{
  "hidden_size": 256,
  "head_dim": 128,
  "positions": "rope",
  "tie_word_embeddings": false,
  "parallel_block": false,
  "extras": ["local attention windows", "shifted keys", "exclusive self-attention", "normalized values", "value residuals", "an embedding shortcut", "learned residual scales"],
  "init": "normal",
  "init_std_qkv": 0.019,
  "init_out_by_depth": true,
  "learning_rate": 0.0119,
  "weight_decay": 0.019,
  "lr_head": 0.00615,
  "decay_fraction": 0.634,
  "dataset": "wikipedia_en"
}
Each number is 128 + 24 x the weight over its row's rms, rounded and kept within 0 to 255. Layers, rows and columns count from 0. Numbers have three digits each. The size before them is the row's rms in percent of the matrix's.

# up: layer 9 MLP up, 896x256, rms 0.199, rows 847-895, columns 128-255
# down: layer 9 MLP down (transposed), 896x256, rms 0.104, rows 847-895, columns 128-255
up847 098:131143119131146110148146127146121154100114093130148164132142164107143151070156169146134114143108179135149138179092124129127145132152121133108132119118113129123139136178121090167107123098111140168185111098141113116119130104110121133102147177185111113121161128126144146080109117148111157123086156111144169123128154122163120092135143129126163149118109121122156130132110099161156127108131
down847 099:120133110111144152125127123129135154170162175135146135130146140121154157087112134153123106130079097156129082120140154127162143133118137109121101140073075119107124086159127112120158146103125144103118157111138099120113141072148114117148130162147142155109142118155153117143086149120158151144115180123120175142141126175131084087148091121176164099110066129101139121113141129181131128140144
up848 096:119134163124112090140113137097134136151142138152185137128105144167112152122143168113100094091172092141124109104129105067127078136138096112122147175156141102146160118145120150124132100115111152164130129129161118129142152139111126163117181101127110125100136154127147125078120129120153161135140118093162161147149150102141115199080086161161140116135130124126130135126147100140122108133134
down848 100:150113129119115153145108124113114143123144156123147142123146118151141136168162115160099104106160137113118096149146149148137131135106149106123123172126154068134092117157181145087158152113134112174153184140123063155125148140122071187159126113105072120106103101134141115077147105131127118160109129136137151107141107075092143135125117146148139146147136151127074121078130132174105143154140
up849 109:181114138100159129129088091123144114169125151150080128091159153125076146106167121168164175103163161159142134121136108109082133073142136148098103099116120127133158134128145152112090120120101098116089122131145173125129135148137156094135066131093107137130109147142091158135125113092162131114102098088122136152116127148112140108168143129147130140137145081163159113114079106070127168111115
down849 102:150146127070155131127100119121120118218133122163100114119110126108079116127123161160183134144149127092146107180133132144118136093127154132136126134148131129129171127123142096144127123159115135149079129145121155128108150113145157133130106130150116139144175132101128157127102101142128112144109145071128143142134102140110154149151153174123158138156171074179129127133107103165127123126161
up850 097:175145158118118133114122148128117102122070166136153144167115101148182138101135131131128126111144104168158166145115134090161142104132175115114116126107122135142135128112141149132145173124133110173141109085122145152156110148139117116124124146122120091131119132144124121132106112108121118092147118158212150101134088108099162144149139146155097122137166114156146128090113126164124115126135
down850 101:123129123126125088145132133098135135095120133121146118112137115157163115098114140142140135133108113099065142131178136128100139142144151132149146139132146137114158136120130130149121135114106148147130117124145123112152115107130084127117115155144113129110116153124138134140098130103095136103064137133144086075123131123046139152131148146088167113115069122175100158116131106157111140153116
up851 096:118111111098104101141171116106183132120140124091151135124086177138154128126108116130119142142128120098149132125104133138140106141171145169140099126129102134141116135120117132131171098152120107116126133167110120116122102131080162102077116163124121067153147111102137131107144142115109105161160108157120179130091100134111105140129124174150095124158115113092111109119162112113102142121146
down851 095:097113122114081135122126098166109148095106103083106105114140110135114158120168153138167132140113125139115125129153150109165142133134114103115126131116126116109113106123124121115133167095120155183123119108099139097137129176161111121120124109159171120101127154126094108143137164097101147127129138124107110111149128168114143121115136141135109142122158081170167109137103174161137131087126
up852 099:164132109128173125135183147154110116100155144096118137139108092118113121078132160155116101138124149128156142160136144104114106113140109121124128086099113138097138137140107148094137121154089113140107149137126140133148141146139128104109127126174120141127145165129179176119185122122113137099129125107135167133129109118118160155117142148107119119146088139144119150132122177120127133166155
down852 097:164178131130124126131108120085136139106146133112115156128130101136145092135127146106143118167089144123119106122149148117147150129174110127164140060144075146126097148132158137112129159111126135130125094090126136128120132130108099149117108140119139155159178117148142122133151161131085081137145175127126148132140127098145106124121128109138128138128068125193151123099145147155125097101117
up853 101:125157154152110109134113113123107128145130135123120147160106082113140144145136130103130117125136137132137160165115182127091166099139128117121092085146118156134119133125110149139117125124124148146139159110143144127131173124134138112134164114112123101134108113090142132121139136129120118120123136107123129153084151121134124147136123138084191104166123113080161141159114143113141171092099
down853 108:161192127138122116179142148075098116131128140139104117162118122105109136095114121155147135143092103128099186141112153121134121129160092114132107090154125142136114099121140134096156062157112136147140138155123078122181159130120169140144151117086120138090119088116121090099155135115156181139131130134177117158128126106143130137162119167117160103159138126084148113138119128151134135117118
up854 099:093141108157136136136112170131098136125156095130118143122164165083103169129105143142119131125154105110165150118153135120128122135134081157155127090171149110154145146154146168138132135144161121135162122084132134154161132118094161150147130113104208137149181116101113159157119131099091140137080136142148138109157114126127108140175121121131104120116143135117064165109092139094105163117104
down854 100:128153174120107116099145121085146139117140111122154114116148172084106127158118152157137123127148131148115113086160127167146111136118114180104106112136115105122153085128159112149109149146090167173143146151117112143108111151126110097133136153124155127125145154090153147175105143125131109150079144160140140125089166077128103128133171158141127108140163089129077110101145115119139172105087
up855 092:140127117121161134103144164090116105152073123094117111154094119114154144126121133088138082095128063133128122133152087112190139124154128143156177100094104107167146126174090131140147123128164086147139103086109128131123124159112117114178136092106099114126153137133142129119151157111156147136133167155129113138144142088148101136132077148125147176123122143132119142185115170159158111097114
down855 097:065124144142114095147117084114100158163113153170119141161088130127105102145096127132130081121096114107086078140105115129169162128146099119102161150172195125122155113171157142106105102120134117166137135088145109126127181120107133138131150122100152116114108089103167120189105135196093135111154139116116115119131100139125108143131135156167110114132116120150125132171133090105124131109120
up856 101:112103114145125105105143116109141133149148124143138114082130113155112137142140134086165135108137112146133121186126151108120117113131164132137104127117143138144096130134161119097112164098134068115138121143108148118102123116155119132114116099197132094079187129131114132100097173132120113098133180134070061089157121158126106099106142142162133089085123124160125108104153137148138134126123
down856 100:151149155112111110137135115143108192116130129139165135135127109151122147122110111170156115165157151111096152141105124090158147075151168108120099120111124105146147124133109171123146135133139112120134127145121150121143121140132182145124127130120126159119126114113124156152096112166149163121115080117134127151112126142141117085087129159121113128132146130123088109134120180107136141128137
up857 099:127120149105136117083158150123156119140128089130149116147096162109168094122149149131145099137140118160130117150129135136142108155124182095133109132097161091097138114060149094096099126143105126139117180136135126127099185125110112109125142113095133128105133173146158124141158126158132178116121106113135136128090145115148135119146112144109143146100130124147114079147168097127066128140094
down857 112:077130124138130136127155133146109143108103162127110116106115137136110116120084146144057159131133161125080123098060093095117187099119125141150117161110146116148119159110110169165126124117111139105155136146143125103131109159116137173117116150122179133106143109158118133114146105090071137095112087104158137120145135111108138136111107154118090115098137117117101139161123131139124110143181
up858 098:181123148124123105151130111166156109095154104146137135084130150150126134157098126134124144140156106133144106117145173129149149150191127131156097134111123099080107144122126112117153143088122115188119078148099072139132140174153126138112123113122151119148178129121152153097127102102120158116177155144094156080118155127119132134174084142130103121157143147159131214117130100151142134114157
down858 097:156105098130113105138154138150139116121138136145096127153111151119136112155107124124116134100131140154124094134164089164140132114091133116157079098092117129093140139106083145114121108104135133130101161105106151137142121124081159176124123115148121097128162124096107120142134128111150087126126131147093096097094151106145161147147097114067135125131140164128129093055121163132150102108152
up859 095:111143164080125138088130132106147142133139142114113135150122140124111100097147138132142148110130093154156131130128122107122078133157093133095066129126102151115099135169098149117075108136116153141119110134129145125138166162117128149107115074128148143178137140106141133147140134141137114167106118187146180127130119129102116107140140133149143148119100135146133154148148151108126127123125
down859 096:119118080158116180111129119122135158141096141119159090150151139116168108134120108101116168131102107128146122121122113136123110129118128098138173152139117125111178126137077150126150069118110156098172131119139129106150135116126133150145120106117130163119126126084126111134113135153148151146158156109098154160111138103124170098142124142145125121118155122155098131105173143113136093128150
up860 101:125135158131144114132112149104152083131106144112115157145108138112101158113144121125115153110141114137105106109117087130136105122159183084141128138154103112152169119163094112110110132100146064122118158148148176120107149104124113122121115116144150144104133189107137104126127149100127164139147132104087114144114139117128184038107095145105132107099127122137072114170124139160118190101103
down860 099:131108173136180113102176131141116134132147124169130144125171133125124140130099132147130119137064164141106110105164107137087125142139093171136162125121139149147197089110098123108139151109152156105139160106063134155126116154124098161095111126120120123153122120123103132153120113122128146184080131127131178139135140124111158060169116139121135120136113113095137124117125131123140133134132
up861 091:110114125181107146127092133114116150089100114114087113128084129123090115117155140096156122099097115139150161120146107121143160125136126119149126144097173136144123135134130127113148162165128125115129121102115086156088150160115123080156121152142184156073150123145110143085111136150135140103118123133181064154154111112174119152126121105097147152172108161144110090148161159144126106148141
down861 097:123156120137125175139156135115122135149135103158140118107139151201162144152117147136125164155126152131115126146109146152131079152121105130124152154110118141114157129126097124127180121164113159125123123117106088111149158103089164092100150119131137137109140135143140146155153097144081145138140110124140127115152147125091122096103175060161112117144150134097135106115155076104130166160112
up862 097:122126116153150145134085168155145091143094150098100112115170141074135077101138132101118152140142135107137147147150093086131120097123149148156127111145116141135093148110141124113091171121105153129122140084149158153170098159120126166131104118097166126184153144118113118130106113073126133114127155149127093112115142074121151142126091131097125117128085124139112127055093094104146132136130
down862 099:124102152117162174124103141160133131102103123167141091148125128109122106111083115124158168094134088085133138144173156120150104127118151134153120157125101123143126166147127090142115148104107129106121112151146135180141113139155178160133101088139152122157127106156168133137109116122113159097131169150178131137181122091126137140133117120131151147112083110113134120098104106114144112144142
up863 094:109124153109135140157139126157131152118139135090120103121117107093149179117153121154154119118123159140165129112106148151105151053105133099089139114148078146087117120121148102145133162172106126156141075095155134080128163143108163090142107099105134122164138188149115142101151139138119109116115105120148154150106089116095088134133114146078110137135131087137117129152123132099146134105110
down863 094:128114113112163139130164148109138113115107194137134115130135094146129147148118123145150121148083141156132102112119116139132133065117142156128085133118096149109093128143130152124117139143124090058109093105186155098112137109137156157091140144141143126139130117146123109149109109150141100117118098154124087174111085115134099184142093114156166120137119123134114089134131136155101141128118
up864 095:138104136085123104119103126102138159148126187132132151118105119146149132095135138147161127120114107096123106138141111106115126099140111162165180149124099122102161126159145100111147112150118119088169109144165096139144122119125123117151147130134133112137144105112148132153099193140121080166142126174157068140105174143118113099133122136125168127108095134114159136181107093120159108086072
down864 092:099104102112126151123133149131123098129087173106120139102112114131103129152159153154183122129123113084119112077164111137149137140131129143143144075110137122168130138126122125140117060129131128117127150112110131131140125108114159114082109120120116147153128141116123124110122123135121090146148118103089151147107154078119158103117173153111095138114152200103111114133172119118150133141113
up865 102:115146123087125098135124151108146183134127121119143102121091111131159152131094139149138129130114082121129113115099141136128100137073117093116114127108112129170169137075133147107114142111131105117138134157186154088156119093110139154130137153079113143123141167141159133133154146143133133148118157198138115082095135094091090148109119098122128135145103131098127133053111105134072118085171
down865 101:134136117121131096119139145120104117140146116108144148125113104140110167115105142118132104127130141122124115124110162132169096165144164103124129129142148159140123135076081150122151124139152113096161145122112132120184174143133176085126075189103141151090142137123171123106174125136078141097147109105137128151114130116082146119131146128105153125101146147147086156124108124127133119106167
up866 100:107138126136124126113111121113123126123137105154109116136099104135120095141132129153090154108151142127145071111135120118158187154107139086114132117199156121168148150113135155154129150098139161108103114093139132171094123144103096079073107100139123127085127143108106150094131127133132153114109134157113147136132154139136060140092156142143113135132117151161128154124158111118134106111117
down866 099:130131124115119127125102118130038093130157116142127168157126120108087141147110123154137175094124173111124129034150121096139122136110137112118135139167129142098138130141123137171092140109135128126118104081126144099150129112149120123131132148159115133117137076106105092141152127126108102134094100162089125160119105131121119107135143149127144105122137071086138099121146158120133132161138
up867 101:104113100137142137102140103112145135130148166145117163119108120089107123141091092162087130117103120158141104159114094143119124111153126108095134102139143094160105098133159154169137112139164137174145150112155092133112142107146124093138180140156141121148114131063126063135103159111153130145140166132116149158141115107100074089109118171074180099121106115116123124124077130147139088142086
down867 097:124103143125121118110156141141102150100129115158092132080089153107126098145092108187084148125111084138112122089121115114129150134157123130176128113127089105150121065116158129142068143148135143171094134109078152135138129101116088108128118133200118104142147124168129147116151148142113150157165157140158108137110124101125096149100108129056119115134093140113122100154121139127146150170126
up868 103:107117198120169105146116097113156052117145125124144109184105108114106129136123083126107097130135171122108125111126133117130132190124119146116143113141145145183111135134134131093138101112147128124141130124147143156171129203115090140113154157128146129102113115133111119109132167137151114144129104152154162108127124124110154099131180058121181123127144106110147140114151127147130139141109
down868 104:108115173104120148135109158101076091160150136176119153117117156134195094137130137141124139145122108149152157145106113171136147113120115116098121128103124154150095128141082136089096118110160147100139151096058117117108137143104104128116147107090150138136181101091123083148130137152171104159130109124113150139108128121130119097156136124151121099115112101130101123089113106158141155125101
up869 100:166115111156138096073101135145096169138116133160180104078138154090122137162084087123163110107129121179169175151119096174148108109116133102142116106136117150167093175114105122113108152196163156156157122176125127149100055136124125157177156147141130135122138119126151129137141148160124147098106138099117161129109124109126115131129139144123083103146115124138128131093140111083123109141140
down869 104:130100119123145151153125137157151135114130157122176132107154132100101074129104131161129086133121129111157207113144142148175086118135167112169143136137150165147148110156122110156082116114108133096152113154124130122148128136140086158107147119107054151114157143110146144151166114148145113112144150113157143166138122136127146125123136090149124140136136095094087125140123126137100148147140
up870 100:148146119155136145141121099146171100144151131112155103116140125143163095157113125085151133118112129105093129162078086142098125126133121158126115161115150116159145121091110120101142138101147125153146146111086127137124097145159116155155103129155115146084188118148121141139095143160150103122118138121075118106140175136106087080160102113151149137128107114127135123127110144095123148144110
down870 100:158129151134137077132140132132113141127079125129132116152122130104134121097139122186141132134126139122101121161094127125097131079136162108114099080102140147108086106095135129125106130122087164107134112110120119138110090139179133151135128141119149128103115150131151118136120110127116127110170135116128131104145160127128156098143141149127105074145132143084143112143176111096131119150105
up871 097:128102085138167126162138132086120091152121117110123139123151128133143155155116123158113152110121078085120116139153141138124116111119122143131152125122118136139119120130148111131125108113121144151087155145151120093111148155154141112152119155165106074150094095140115166096102080152161084112132150175144120153152089165146095160130171151107133106108092149131127152123149114110121095083116
down871 101:134141122146124120153112132144155109141149139156133096104131157150140137105129133081107111119066149128125134128151111107093140120163115134117128148165056121088087115128157133105126124149133105111134106170132171114100140126132128180168131108150141140093130156136097143065109079120125098095140161128130153157141126157148072116128130113125155129151093135121124133095107078115112141133137
up872 100:097123152103191137157125112133098125176106098110147120179131102132127116176159131134156138179109147139126093139129111175141142162130117111137167076092071163125130146109154142158118100106116144133142125143115141120165122224119097116117159114115142117140140122108123119104150119165141116134147081160142131122059098142087112098105123084138175118107152136104152163119155146120133113124130
down872 103:106130180119104131133128089121104077145107120147115115115091152137137089174108093129124132157132123164149136150124116133170121126116098109126118159112144124150147106114114128092129129083170132138120092152153100106094120130134104144125154154106151160117160123129123122121125126130110148112129114139123141119110171136135113096125150149143139174141106123150109120124144091095116131134127
up873 097:109099176146146163104139116127140097103118161154136131139144121125100114131117152156128123123131149160140144124096104125132111128138180133112142140177128117118141147108100086112161152163121098134151117135128135107121130164141162137124118106109147140156166136137128179145114123104163160113116105164105126125114105131144075143087131158116088133128121148165132153156116137128088139125076
down873 098:117131162123120126118108125125110147138173163149104090168153138125132121137113145170116107114134113138123168160114118174102147141104120105143082150157161111131199167121120152149177165149138113119139123165157134161093137114135158157153137126168105135132110121130124127154130099159147151107080137161112099090121106097104118111143160142093127152169099097151151092180117097130108142101079
up874 110:174092118156145135132122150077108110138144097139135115175149103170124191116140129137134115133114100151100115136139168140120152125131096116130163136122137124167110163143108162117144096124147106143127135154108140133080140108169170119123107116172126112107131157161090125167095079133083156087086063144117192152133144085147142103123136159111117121137141122116130153160131105171119178137159
down874 103:149126139126151159112113115066140116100143073161111100148170124170171131135133135142105154108158129122135119125110155149145125097161135131163130154135143139163123227151155136103139136123117089131167128126110134143094118166191119088137127114173141123080125160139121129150133111137085116080088090168146125112121104103111108145122129155105160114116104121139121160117099131149156176105140
up875 101:104104144140118128153128171142164121144137117155135117138158115128134086135093170138159119060152175108091115080117132180088159126127105119130137091137118093137120098093100157119087096138113144121134135121091136166160163174135137132124145146066106165121147113111147107142183100118162153146095125137126136122100137097108116137122123137157090130150107111139107089112136141137175139133114
down875 103:138142159148108098120120079123120124111074139142170175138111141125128105131180098126094106124123112090107140153124113090140221122126101087119107106128110110151124078151098108148057082131095099163152099072163125123163150126118136104146105116109156143099103121147156107112125118101159145129091128099148104111132121115135149123161112154169119113092140131145149143150128128115144121177092
up876 090:132108121152132106115136112103132130125126073132148135146130155155178164113143130100156113143062160161107114154142130116140159116136105094140152108115178159159120132144139141156146138116149137152108100126108143123147135118160146094104144149150129150158090113161135163130070141096145097099096136145173120122124099105135141105144159101139119146128127121145152116147112148113110119130133
down876 100:064108172130154124144136137150159140169111181081118136128162092095134179140153135124106095140128147124136126135140156121170137139131099171196126109136157165156110135147116089117124158121099144136128142154141133147131144105159115098111101149142128140083105134100150183114140087151137172097174127113141118179136145100135090156079113079092108112159123162107121177109158107128113113161126
up877 103:092165157112102124124154111075076122127142110118132157157118098127114124091110106159158125132131154154140104129101113174109129136134131234120103136149119072103168126129137088139113126108154123083121168103100136098085150168122121102105089129140134129151172117123151109162151120157111138134101136161129111154128138099096072075095100118156108134102135120151150113135106093110129116119104
down877 101:139166103153097118135092154131153168104127105175146136121137116153123132139162106151144135115126153157101162172114116137144132129132109130165158095114122106167143140108165085158139154087113148135102136146078149150099109135138138120101102136161082164119143108142162118125086092151126150101149119125094144133086178146074104149115134089126121108085179132122159137146142143123126199107128
up878 103:114182132169123122122155098136101140106114110145154152143103128116127127091121138117139108067128129079126133124084142109090128125089121132120131126165155099099132137171110155133109101110102117167116166148134111144133095088099137134130131115125128130171165103121129155133159157133093140136162093142099130130130114123123158131079158113158116165119156161113121146149123135170131115136115
down878 103:139138121163115116145140073167123127095131145156123145142186116118155122179108131112111083127157117121129151137089128129136125108118094156124135114089105141084087157131132142125124173110125113141146146160144148164079082108124112143136078139162131124198151108130122112137155154107118137160111124118072120117117165147153183142132141153120139115129114148139126128133123096127123133163117
up879 093:179176135178109087113127109122157133097128105098109090140142100114126131108118128114182184124162098195127134131154098179123111144122133114162142117176168116135109088117133107175116123149174129154093150110150075100138100147125115127136095159123155102140111156105162136104086136114137105171118155127138135143143130092153136066146132129087133143155128137115120150098124175122153177132138
down879 098:143151081125144091099140127132157123078107123164105098123135097107166124121125155141101134094147133140114088125133126145125131154108130116144166092107142131116141117093159177136143101083195128176133147093127092116113135141102110141119143090138130119126155132152099150168168118132099056159119145149120106134117104123147127138132142144111124117138131145134143137152111134106137131141118
up880 089:136150122160121078104139150102114108125113166108122116104097158088121130170141133122161143154128101150166108122129133081130087143132163185176128121157157129115117109104138106153098140139077147136091121107140069124100163137133098153073137092099150156114148107144117119144140129139069080112141115123129134122124109096140116104150159116148122141131145113143131134124143179105146122148135
down880 095:159119125080134196175092100117166083164122163095119142070134148138164137138124092168088153122115107137113116150180142149129142131166084095147135107127149093145145127153136137106132090160152096081166106130102118102064112136129113130127178152144110121093110132137149143118120122088153113153129147109123089121163134138108109094148092123172114140138111136137135112169122086152145152113095
up881 101:112130155124112097156119127166120132094133042108161111094106108155144125128134109117125122159168121137109141115125143086149142146120155144099124112147136114146155148093137116145110100102163160081122104152139117153074159161091149140064109137154132140145101131117124135129176091149139136136149134136149132156143155092105058117096105144144144138133131155154131131182120103124148152132097
down881 100:087126144087136135140097189076100100113098114109109099099136124161153141146127110086097095167150121151149117126142135113122162121108166141162097116143110127142110159128137136130149075154130146169123150122128135129104161095144138131149122115153143124116105134151113118123143119138085106115133095158098124147121139079137097152158127078119085138119153139122166174111128135166111133128119
up882 098:134165108091134123131116134147152108151180102153104143121167175139139137122114092122087126126080143127145138135136151138110113156066085145134147160110122114111105126146143064123108120072108131121171153099117109148163051128173087126111136112100120164145100128097131099116097124155075125136104117122176124127111120141115155111144143126085145116159099108106141113102103159145128090166131
down882 100:122093132129142139099150163150120111137154133135114163153111053124081115132125151158154101096113113146120113134138143124150102109126136137149165139110118162121196117143088145134066102113131121151106157129155128122115128090133162120142149140153105121125099097121126179143100127127151152131110140133136153144152060164156180122147122134125110148134141149143105161139114142179125123101090
up883 098:114103127082069128164156133136140113091174096136157132158076139103118155124147088124098134134159151136110142140100165112133130137115119128123138127094141137143153130132148108148148086119074154076135136132139121162134122143165123170118167125145090113125132138161114117118127141170115113160125140129117155105149166114144123132110115110101121108138109156112138119102121104073147131073112
down883 100:121109096103152116130092147130098129107136154145149138120152107098119145139159135135134137091142134148117114107125116155128104103128125106150163122178117140124134123123159113151126165124109123095136135122139123129156153101166108103116159158174122096168081131153124106090143164163080114146138140136120094106110111091157157135122131093161110147136161155153146155116131130120121126146098
up884 096:146140145150119146099148177129164154136085142136128126111128091132187094121115075112139167137136125155134129096102143157118082123129144150131122105116130119120155127113095121180144108167054070149129115135169122092161146138063124123125109136116097124118125168131090094106099122173136122091127134146106127122160131086125152139149148105119097132145138136129147096123174113152117111135148
down884 094:147096182113101150126122144122120158144169165134125147124142114101139159130143151124159151147072147117139137128145095143127155073139152129143098136164121162131122151080112128140106113195151123116175124129181129129149084169155128092132133121176111141127151153182130100133092145104110163137070145097126111120157129152133110134155172136112091128130146133142092154121167156127140138140094
up885 095:133077119145134139142113108123155120103132135151128156137137159131114121113138138160119127128112119133140088106137136130132103153115151144173173129112139096118093162122124107121177119136085099153125094138070117080172140152175144144112141122110104119102148129135127158124126151121100146179126113141118136128092088145124146094117145111131091110144149149112170097127132080114152122158141
down885 098:101115154121151154098080099126177185148170145102127140149155153111134136101128147120139107096102132123143108115109154107098155150133143159123153118126131140153120166094114116123171125085209103161127144111158157093084191103124124105134132131171171125080146104108104090123155137107145082145131134142135148084143092112200112117147116142112132101135134137126163086105117125130146129135152
up886 103:130131104185091153174169132080124142111143140142163107127113102149050101112121127153178129134113117150090122145127141064148168137176080126106106080076112099100130102102145109149113101128093148126132118156130135133156115111104149097126078144133048129142176116090142098141138125143125132142136151166112142157144133148089159108113119098134171167101146153108091144171108132127131161130139
down886 101:121163150137129171112127136154114121111128157105159087090133150150136101121050139143131128166119134156067139132098086126133139152139136114093092121175104159145140133165114135129138095141135143108169153129146157123131121095141086115143089122143110151133109093059176127161122139125128147148139137150110116092100065152150124113115134159119143096124076147132101134108154144123133118117133
up887 102:156129115106140119120100176144129088110121149110146148152138144145104111093094142122158111146143110143115138118175099099137148145139146117193173135124148158120129152084133119128130170105142092113139150138157139114161146119095085134097169106109186143123143112131123141137067112138107127128138121185096132131139089128091182125132123127124067148125151134112123143122138149162147146076147
down887 102:112126115154133112172153122113121125155138142156120110125112143124179138102110131094130181136117109113077111121154099146100126097142149173125110153181092150142117123094149107161080126102115118163137110129144123080141119136098112127141143108150154122125138089163132145099158140121122116114129150153114145123140102129137158113129120099068122134121127113153082141122165133121120188082106
up888 104:147114193134118100161144181086129169136147105130119133144130152133124104136097119137128135142090135115087120090134134109138114138127107137149118114161104092126097119129131176150191125105149118133142153140075116102109088137115101144149122163123136143116129126136181143148136105112117132113138124110132130115131105140142107121145103124107143127095123129152121072156129109088122124129052
down888 100:177140148104125084165134124145108142142146100118099136091137123119171079127132173108119134124133119114137122079149128081115110105117099171093141087151121105131119149141128152112119139136160126127151119128117125143122105164101127159114124132100126120131087120150114135130108099174146091126089099122139125156111127172130150127138159128165127143137132083146145125109123142121147095133131
up889 098:125083127125168126116172148144153130111149155112163113130148141137152147143110150120152133111156133106114147074123159154132096129106134164122087162161133136131101114174111134112146146146086116127169078155137120056148110102101112131134105150180106135131157157113163174077166130092134121140140142153117105122148113135119133121153148133155123115106096139140122103136139067181160102175128
down889 095:144146092130129161137150157086102138103127099160103153119130128128129150126116151096114111111107088155120159071110155160070150117092117138118119106163163143123152138156148173139105106156139113108109136144137140094161123109154138142125105106096107121122118128127156125141167105122140120100199121177104106090159138137119107099165158144122137134141132126180157126099149114128176068147129
up890 100:114113094141144185124130136104152130106136122121131181099116097112088193139121124114073138114136166187088142134166067138137132115096123129152158108104128154098121141118141153136142104058164143157114142116096110129167141152139141112136139152125141138110138108124132147165103118112147123150109142133104146141111116123144164135146130129085098173143147113116137056129151141120101120156134
down890 105:096116099150117144144132171137137116116081109108116151105124110153125139092145117116095166162152114136127125119117097145143099114105141106136077136157125112129084093107105126107151142179084117110164147121129123145055117124166148121129129110139159128202148122137145152119108142099132096127117105175147143118136108124108106132110176123174174122102116137121147153138073143115114113145139
up891 094:153115156171127176090124114132112113101162103131121120142097136141127107148122145099133131118107148148159140173142156140111097112162126086114132130155118147116075112117147134105143109134101111132138149158163089124097119107156146154121107156089163116075145118130115159170137130143088173164145130114127111121079115116122155160148109108156121142098135122113130139140108153128107131166136
down891 093:102102131122134134166124141126161132157121129156110108087162147113110121142122106126165113124161118143150098118111103145114084116138118105096116110143115125144133127123097153175150115136183101156113142116128147100122139149130121149104141131116111114151085170129102157116168130132148175119191155156106147117111137159112080128145186084151118145146087079112157127158146153110123140097078
up892 096:084119142162081090091157138125167123124133142110138118109144136112125087148157124108154160136070140162092170101065155138125112130132176139140084126098104104137111133131147101131120128165127113142151130143182108134121106106169120113154156139145118146172114129103144175140168140127166130158116136087125136101139165140134087101186136120150132177119155138147169102098188175119134155127122
down892 095:130084117144076162126150120114159132122120112122109133091083156097140094125150146135134105137102123104113137161145122114116141171113133125112141127104128100128071126150127127157121141133093095170175126146128088131126114116146120136148126141148111156083131084080111133130127166110089124152128159133164134146173101128101119175141095163144099161133131119145126100092107107113134154126138
up893 098:103177126131175130130103122142133151091138130118125144163131104135140122136115116136139152162157151170109125092128101142126125119095145163119141093125059130136099095126144061147115126122138130120104153147136097109169140083157141123118116126112113160115135109144123100151154141125124137151115141102143102114071091139125132111115121134097108143155164136135140174135083156096137135137153
down893 096:118118142108111123126117088143121125118132093117145092116156129095146111121149199129120138107099135134145100162122122111145126075088138173132098144082131135173071117096097118152129134114124131154150145155191122104143119117115148144115104096159110145218130145101147142151148142085133102124093118141143126088106132109160108101126132125114140166122124162176154129135098131082109156131095
up894 099:118121139092102168127127113192147146145144170137117137135103107072107112142137074174118135120136089097117166151097159129106141122140129146171127117116117134151102139097141136140121166155157112171124126145123145127135174123141118104166131136142111130092108105143105187076148125132120095093133122113142121130120133158127111130159148135109153103121121118149156123165145175139177116147099
down894 098:168168136130145111107116135150156120107146138101127099114139145139080121100133137096147111128153105090110154066158109157130150115090125119158145115123141116114104140095089142149147115139119097110099163136109178118124115109172141085114106121145136132133094119145103113120101133116174134129118091149113111102107112089105116096125103103122158182147153111111155158146099095147141123111143
up895 101:135144120128110062133144128126096147122182147109121099134163152151145129103129049100116097119080171127116172103138099132137089122119115155165147168105109096122114124100165075158099110137136108114136113118132162111137128146117145156169167090119118127121147125111146108141119145134132163120102121136117120107097131116172145073122131175135141125135090108110147126118103128111115102122145
down895 102:103104133109094137115129160143122095140135099123095119101113104155123176126139122163102126129129137134124146117129121110127165111139193125143108120188128155145160148146147113175084179102157145191120101145082126103103143073126174129184140132120127121212120119178144127158088147114095114128138095103151111144122106148148126107101132123110143151136135153098148157104108137127110134129083